From a checkpoint of a small transformer trained on Wikipedia: tied embeddings.
Each number is 50 + 15 x the weight over its row's rms, rounded and kept within 0 to 99. Layers, rows and columns count from 0. The size before them is the row's rms in percent of the matrix's.

# layer 4 MLP down, 64x256, rms 0.246, rows 0-63, columns 64-127
096:61 44 66 68 69 53 48 48 44 26 40 56 40 23 61 47 52 32 26 63 20 59 60 19 54 34 71 67 51 37 45 48 36 53 44 16 53 36 56 63 33 35 62 42 36 52 30 74 67 51 55 22 57 38 45 51 87 36 38 37 48 63 37 69
090:27 37 81 36 47 59 77 32 18 40 63 49 28 38 80 21 78 59 37 67 49 57 59 48 57 45 55 55 64 49 33 55 46 51 57 58 72 41 81 33 64 68 54 48 68 62 53 57 69 23 63 54 36 65 58 61 40 45 39 36 38 44 52 84
106:31 58 42 42 63 57 42 51 45 44 68 80 75 49 31 63 43 63 49 59 56 53 40 57 50 52 35 44 55 54 60 54 86 33 30 31 34 60 25 55 81 56 22 49 47 48 65 22 50 40 44 54 75 56 46 46 41 26 78 62 54 61 64 54
106:64 26 37 54 52 59 55 47 67 22 36 54 77 50 56 73 71 65 30 78 45 74 66 52 40 43 45 47 53 69 12 48 35 41 68 31 60 36 47 40 47 46 62 76 51 33 38 69 53 49 38 41 67 21 49 65 38 67 68 20 49 41 44 57
097:84 75 37 67 57 68 42 47 34 60 53 51 84 51 42 67 57 61 75 57 45 55 31 57 45 67 50 24 61 53 31 32 34 51 61 49 22 43 64 82 53 57 57 59 38 68 53 36 57 48 49 66 37 60 33 41 55 51 73 62 46 58 55 27
108:56 48 37 39 76 41 35 55 69 54 29 46 53 40 83 68 53 49 61 36 46 41 32 35 49 37 50 59 52 40 04 67 65 51 53 53 62 44 60 45 78 32 32 26 59 56 75 27 65 37 47 43 81 50 64 40 28 49 75 36 59 40 46 80
087:72 57 48 33 62 33 23 69 39 46 31 57 44 42 62 42 35 49 53 39 63 45 50 41 49 59 59 22 47 38 39 36 44 51 61 19 46 69 60 52 65 60 43 55 63 91 47 66 69 44 41 55 44 69 37 40 24 32 74 53 62 44 46 52
105:39 51 47 40 44 27 48 56 53 46 38 64 33 82 54 41 58 44 60 38 79 60 52 55 55 31 55 34 61 37 44 72 43 53 50 55 48 68 35 27 45 68 44 55 51 51 37 64 63 23 47 39 64 58 29 55 81 35 52 47 43 20 28 66
093:36 29 43 66 40 58 74 47 72 43 34 37 67 59 62 52 76 21 73 52 38 50 81 77 28 25 44 50 45 37 47 63 29 24 63 47 52 53 27 35 70 46 55 43 72 51 22 53 25 51 54 73 41 61 68 38 46 56 41 51 44 44 54 56
103:27 69 34 53 36 66 38 43 52 43 66 60 66 58 22 24 26 58 70 45 68 35 80 65 55 56 63 51 71 51 31 29 71 42 39 39 63 50 56 48 36 39 54 48 43 16 77 48 53 45 49 66 32 62 58 74 59 63 84 55 36 39 42 53
106:64 44 46 46 30 37 72 82 49 31 71 25 46 46 58 62 48 38 33 42 39 46 51 47 56 46 47 34 39 53 19 84 32 42 55 36 24 65 53 34 41 53 67 30 65 68 27 36 80 48 50 28 55 48 48 55 53 46 48 51 36 57 68 18
103:10 29 40 62 75 25 59 36 58 84 43 25 35 50 34 29 56 50 59 62 54 46 37 51 69 47 71 44 49 46 66 34 61 74 47 69 76 53 47 85 50 68 29 54 45 57 73 59 37 62 47 56 35 32 69 24 70 66 57 69 42 64 60 28
093:66 49 64 60 36 27 59 38 79 55 37 42 50 55 86 40 35 57 49 60 51 67 66 58 64 55 69 36 55 47 69 43 57 41 37 65 57 62 54 69 49 87 64 49 56 69 41 59 22 39 33 52 81 42 53 60 44 58 46 41 43 43 35 64
097:30 53 35 66 52 64 47 61 54 54 44 58 44 34 31 56 52 51 44 39 53 48 43 84 51 66 36 35 39 47 53 26 56 50 22 29 38 41 42 48 38 46 20 51 37 53 56 33 37 49 85 59 54 73 60 17 34 56 39 57 60 33 65 37
099:73 47 50 52 57 57 74 35 62 15 34 51 27 63 74 52 50 54 66 47 69 39 48 60 60 42 48 62 50 53 49 51 30 43 57 55 61 58 90 52 56 24 36 64 51 85 46 47 66 70 56 70 43 32 52 55 42 40 56 59 40 38 49 35
108:41 46 36 69 53 43 40 48 60 51 81 41 23 63 35 50 38 35 47 20 34 54 68 56 59 31 48 28 43 53 47 63 59 51 44 65 62 59 27 40 44 58 75 22 45 34 50 43 48 45 67 45 47 48 16 23 63 34 59 64 68 47 42 34
105:47 72 50 52 44 43 59 42 18 47 55 33 48 44 39 25 56 43 47 43 28 70 47 43 26 37 54 54 53 64 28 55 65 47 66 43 58 51 11 35 56 21 87 18 41 31 67 30 39 52 64 33 52 64 70 59 35 46 61 46 15 56 43 73
096:71 14 54 31 58 82 73 48 47 36 44 47 52 62 51 67 67 34 58 47 52 52 54 56 60 55 71 30 44 50 49 21 38 44 50 74 32 37 43 26 33 55 73 40 38 17 63 59 33 43 56 51 45 63 49 43 60 67 51 42 58 49 51 72
095:25 31 49 50 34 29 44 40 59 51 48 60 40 29 49 38 49 81 55 49 50 38 44 60 68 28 49 84 65 29 40 47 65 62 78 50 39 56 65 39 76 60 54 23 53 49 74 51 35 23 48 57 55 51 48 53 69 60 27 43 78 54 48 41
093:44 47 61 33 41 43 67 38 47 38 28 86 28 46 52 35 80 32 50 66 56 62 51 33 49 50 65 34 31 60 46 47 43 54 38 56 61 71 56 39 45 47 38 45 66 55 57 42 34 74 67 48 36 73 87 39 52 26 42 43 41 69 59 59
110:50 59 43 26 32 43 65 54 33 60 61 37 61 12 38 61 33 41 48 81 33 59 48 45 40 50 67 54 37 60 54 67 55 34 43 69 30 42 33 50 21 76 65 63 27 51 38 41 30 43 41 51 48 36 47 41 50 45 63 67 38 52 44 44
089:34 43 48 45 39 29 61 82 50 72 46 49 67 46 59 61 43 52 45 67 55 48 47 63 37 67 73 54 39 55 49 64 40 41 59 53 69 72 37 37 47 71 45 56 41 64 53 55 61 39 31 72 38 53 50 23 84 42 49 71 37 59 49 51
109:23 42 53 36 60 27 42 65 38 71 43 36 32 50 45 29 54 69 37 31 44 27 61 64 47 52 14 49 41 54 35 73 35 66 50 37 65 65 77 53 58 35 69 27 53 61 34 32 20 47 49 46 46 39 24 52 47 52 48 17 36 71 51 56
099:59 48 51 46 33 30 33 46 52 64 35 41 63 35 74 45 66 69 36 43 70 20 37 56 42 52 38 69 40 60 50 27 41 64 49 61 54 31 68 45 62 60 63 49 59 62 53 35 80 60 53 51 30 35 54 16 36 36 82 50 42 48 52 41
098:85 54 49 62 38 39 44 55 38 25 59 25 90 37 43 45 68 67 59 47 81 61 31 19 42 73 65 72 45 40 49 25 42 55 54 43 28 57 45 60 64 37 42 38 27 27 53 73 66 36 54 38 39 52 58 52 52 63 48 48 49 79 51 38
099:71 51 61 35 63 31 72 28 48 64 64 77 28 34 48 48 47 65 22 54 57 44 36 66 36 46 21 73 22 33 76 43 60 61 37 43 37 27 67 65 50 10 83 53 66 59 63 54 24 48 53 68 42 36 52 74 32 40 20 37 58 58 32 24
089:22 35 43 63 19 75 54 59 70 58 65 38 60 13 47 58 55 40 42 48 46 63 66 57 45 55 51 53 60 46 32 70 53 58 57 53 32 57 38 40 42 27 58 57 34 54 36 26 48 32 49 61 62 75 41 63 46 28 56 62 44 38 55 46
099:30 54 42 77 37 39 36 23 56 38 51 23 39 56 52 36 45 40 16 23 44 59 38 56 46 50 45 63 36 60 37 54 55 42 53 73 54 67 62 42 30 35 79 34 56 68 46 72 45 71 51 58 52 47 35 34 59 35 41 40 75 48 62 63
098:26 46 59 68 38 47 47 35 40 42 34 73 50 56 50 27 42 42 61 21 40 48 68 45 43 27 24 42 44 35 61 38 24 48 36 60 62 61 78 72 71 66 32 48 85 46 50 50 19 38 55 44 42 50 56 69 62 47 33 36 88 75 57 43
097:13 52 70 43 45 46 43 85 22 50 61 19 47 68 55 26 47 52 54 23 57 47 46 49 42 64 43 35 43 60 49 67 56 60 49 41 42 49 64 53 63 61 47 37 53 59 39 83 47 48 59 33 67 60 34 67 57 32 42 52 64 53 72 46
106:27 43 62 43 60 46 55 47 40 53 88 67 55 40 38 55 35 70 45 48 42 43 54 56 52 41 66 46 46 50 64 62 70 30 63 65 68 44 43 27 37 53 46 58 33 29 49 76 52 40 31 47 72 34 68 52 50 47 44 64 44 41 51 54
098:34 61 71 65 67 64 72 66 71 55 48 47 54 62 46 46 47 48 63 49 59 48 60 64 40 67 97 36 53 58 50 39 52 56 59 64 29 49 54 31 47 51 31 43 50 38 43 43 65 60 52 37 53 68 74 57 57 27 43 62 59 51 09 57
100:56 76 42 35 48 39 66 15 54 24 31 48 64 41 34 73 16 41 32 78 56 44 58 49 37 48 74 74 47 33 51 52 58 45 80 60 39 06 47 78 25 64 43 67 62 27 51 64 79 32 47 43 72 46 53 46 26 50 46 67 56 33 41 59
093:19 52 40 19 50 58 53 34 40 43 35 58 40 73 54 23 79 62 48 32 62 50 56 37 76 32 35 72 31 59 24 42 53 44 48 52 50 45 52 34 81 37 26 56 47 54 65 56 38 66 30 39 33 52 66 39 40 61 47 62 48 41 97 51
105:73 57 71 45 53 55 63 48 31 81 59 54 44 41 68 58 78 66 49 44 42 46 35 36 49 68 71 44 43 46 66 48 55 50 63 72 43 34 78 42 39 62 62 63 37 32 63 47 18 46 44 34 65 45 45 38 63 61 36 60 39 33 55 70
100:52 37 51 38 37 61 39 47 93 50 46 58 58 53 24 61 29 40 43 72 44 32 45 70 44 59 58 74 22 66 27 62 47 51 33 47 45 24 72 29 32 75 67 43 25 62 27 48 66 68 61 38 46 52 44 58 61 46 80 59 43 55 41 53
104:55 57 62 47 52 75 58 53 44 65 56 58 56 48 41 48 38 39 51 53 28 61 43 39 23 38 51 43 56 33 56 47 60 95 61 40 74 40 58 66 48 54 66 69 46 54 38 34 76 50 29 58 35 43 75 46 54 36 61 41 50 41 50 64
094:53 36 61 51 43 52 89 51 63 56 48 55 40 47 41 34 58 46 41 41 44 64 10 39 46 34 43 24 57 48 45 68 37 64 46 72 35 78 57 61 39 39 31 90 49 46 74 32 63 58 77 61 59 66 60 27 67 44 39 37 83 33 20 21
100:64 62 45 39 66 35 53 37 36 52 42 45 47 49 33 37 31 29 52 49 52 50 38 55 63 88 29 39 40 37 37 54 52 25 70 40 61 66 61 77 30 45 17 69 43 55 52 49 58 53 42 61 61 50 40 34 67 45 27 54 53 82 20 45
095:41 60 55 53 57 70 28 40 21 41 51 20 61 46 60 77 32 51 51 41 23 40 64 54 57 66 43 49 78 38 46 55 52 65 70 47 79 59 34 63 45 49 48 44 66 51 36 65 52 64 65 40 52 52 50 66 18 43 44 43 50 80 26 72
095:38 79 09 41 33 52 59 49 37 33 29 39 67 48 35 30 66 62 51 59 44 54 60 31 49 56 40 58 47 35 29 78 47 57 64 34 73 76 28 50 50 62 37 69 58 16 46 53 59 72 91 41 28 41 40 52 17 42 33 56 47 55 80 37
092:58 43 69 55 56 39 72 49 38 23 44 48 42 64 51 49 56 47 52 30 63 77 28 29 70 47 31 42 65 55 34 69 57 60 46 79 73 65 48 46 32 38 58 17 44 42 60 65 35 58 48 51 49 45 56 70 31 33 26 51 29 58 31 59
110:80 46 86 54 61 73 51 49 38 61 40 43 35 70 49 65 61 47 33 47 50 45 61 25 49 58 53 59 56 44 53 39 39 58 43 49 54 51 80 28 59 61 89 73 55 20 51 53 22 58 37 43 35 44 57 47 54 74 55 24 67 34 26 65
094:36 56 77 49 70 35 34 47 40 18 47 51 65 76 44 63 53 46 46 35 64 33 44 43 67 48 61 68 59 57 63 49 54 60 28 43 75 32 38 52 51 28 39 42 37 32 47 36 47 61 36 61 41 39 53 42 52 44 77 66 30 39 60 48
106:68 36 52 60 44 55 26 57 34 59 51 52 61 40 57 43 65 47 68 64 43 62 56 43 52 64 60 54 72 43 99 41 45 47 40 68 33 70 19 65 30 46 54 71 51 34 28 41 17 46 50 70 43 46 51 35 64 56 35 48 47 62 81 49
094:28 82 45 32 53 48 51 49 51 74 47 29 65 37 48 63 12 49 77 64 52 20 51 26 54 81 48 58 54 59 45 75 68 53 29 24 33 29 69 48 22 18 52 37 37 31 32 50 55 32 38 51 48 41 49 53 30 75 75 36 52 71 60 31
103:74 38 51 41 53 75 26 65 46 54 39 34 44 60 45 76 36 50 51 51 63 35 58 62 17 28 34 50 56 64 24 69 43 52 55 55 55 66 73 21 56 65 55 49 50 50 49 38 99 45 59 25 48 39 33 50 74 35 37 53 55 51 55 34
109:66 44 83 49 56 56 48 34 71 53 49 65 46 86 57 66 42 48 42 17 58 54 40 60 67 58 51 41 59 65 62 51 27 43 62 66 54 42 56 20 66 31 35 51 60 52 51 64 63 64 24 35 39 62 28 42 68 76 21 41 54 37 44 69
092:62 58 45 59 62 63 29 53 54 63 48 23 64 47 46 66 53 42 57 65 18 41 30 64 44 68 50 57 87 58 53 66 56 43 60 41 59 26 61 65 59 46 46 65 27 38 58 56 30 50 30 60 33 55 42 75 53 58 64 39 41 64 65 52
117:68 51 26 52 40 67 29 44 45 58 36 68 47 64 49 51 53 62 34 52 39 39 50 69 51 46 33 45 52 56 66 15 30 12 73 36 27 45 39 53 75 66 51 75 51 67 42 29 55 57 50 55 60 28 44 64 25 58 66 51 52 43 60 41
089:83 75 43 51 34 62 39 65 29 53 66 22 40 50 79 46 60 49 45 69 49 38 66 47 36 64 19 71 33 08 57 47 56 49 52 24 37 31 51 48 80 38 39 64 30 57 44 42 99 60 29 37 58 52 26 57 43 49 37 59 75 27 68 53
096:40 73 38 43 31 46 57 58 59 28 52 75 67 72 27 40 39 46 43 32 49 50 73 33 53 53 33 52 59 59 72 37 38 49 13 59 39 65 40 53 50 23 48 70 61 82 47 39 52 35 24 74 57 74 53 63 17 54 59 41 22 48 39 50
109:40 56 43 49 71 58 34 58 65 54 87 45 41 38 54 36 28 53 68 59 60 62 46 67 38 60 67 39 26 33 50 78 51 37 39 54 55 47 35 41 44 43 51 34 35 44 39 52 73 41 61 69 61 33 62 56 72 70 48 55 38 62 35 44
092:61 56 61 53 55 24 57 53 63 46 31 51 40 64 42 46 69 62 71 32 48 60 75 51 70 35 65 61 34 50 60 36 63 35 25 48 30 83 31 47 50 53 33 26 49 42 49 19 36 41 68 44 60 40 47 82 42 52 50 36 50 52 59 45
101:85 27 59 70 45 71 56 54 37 63 41 88 67 34 56 62 63 52 52 76 44 57 63 65 44 43 37 42 72 58 88 51 42 42 61 27 45 36 32 63 57 56 61 51 49 56 58 64 18 72 55 50 63 43 64 62 40 43 32 61 42 20 36 40
105:57 51 53 64 38 30 55 21 59 55 59 41 36 52 51 48 52 51 58 55 57 63 41 44 60 45 57 45 49 61 74 39 48 81 33 72 29 32 65 53 71 26 32 34 52 66 63 40 79 55 35 20 60 60 53 59 27 41 42 43 44 60 56 35
103:55 60 52 60 55 42 42 86 48 34 48 37 46 58 59 64 65 32 66 60 46 72 83 35 51 48 50 69 55 44 49 56 60 64 57 67 51 58 23 40 46 53 79 62 60 62 42 46 52 64 65 55 31 71 55 67 33 53 64 67 39 46 52 68
099:57 48 11 52 66 51 55 39 66 34 57 76 40 52 70 68 46 35 53 57 69 57 60 48 67 37 40 24 34 63 82 52 40 57 34 68 71 00 43 65 31 61 43 67 62 83 59 56 71 70 45 57 41 56 34 41 19 59 30 55 66 41 47 58
093:36 41 35 43 72 78 40 38 59 41 73 57 30 60 69 69 36 44 59 54 51 53 57 17 58 36 37 43 62 43 61 24 50 70 37 25 67 50 12 57 63 66 44 20 70 59 47 57 26 44 28 30 62 58 51 14 55 26 49 49 61 31 32 34
107:22 38 35 72 63 56 45 63 61 57 43 57 48 52 44 49 52 55 38 72 66 55 53 46 41 57 53 84 65 79 89 25 71 48 50 50 61 67 23 76 64 57 24 56 49 33 58 63 23 50 54 69 38 37 55 50 62 62 56 58 39 48 56 28
101:48 49 61 27 36 39 30 67 41 79 59 44 37 68 58 62 46 49 37 22 72 49 59 47 56 35 67 49 46 62 47 35 46 38 45 47 53 34 48 28 30 50 54 85 73 29 62 52 52 64 70 50 33 35 66 45 50 76 26 36 84 45 58 54
098:70 26 58 58 81 39 40 51 48 71 49 76 56 31 40 56 28 71 49 56 37 41 32 26 66 50 23 29 50 66 42 41 69 61 58 42 48 65 21 70 39 61 57 40 59 52 65 72 22 48 59 60 45 34 39 57 60 48 58 48 73 45 42 42
104:42 49 23 57 43 59 65 45 61 47 68 51 40 55 41 30 40 55 52 63 62 24 31 62 50 54 51 50 54 39 41 83 64 39 38 45 36 74 58 62 49 46 03 37 55 56 52 76 32 46 51 63 66 51 31 52 72 66 45 49 53 50 69 20
109:63 70 58 49 18 50 26 74 67 68 41 69 60 38 34 55 65 37 69 65 28 59 03 67 43 55 48 62 48 38 66 35 45 53 76 39 36 51 84 60 27 63 81 66 40 56 41 51 57 47 52 42 47 64 54 54 76 71 56 65 52 69 60 66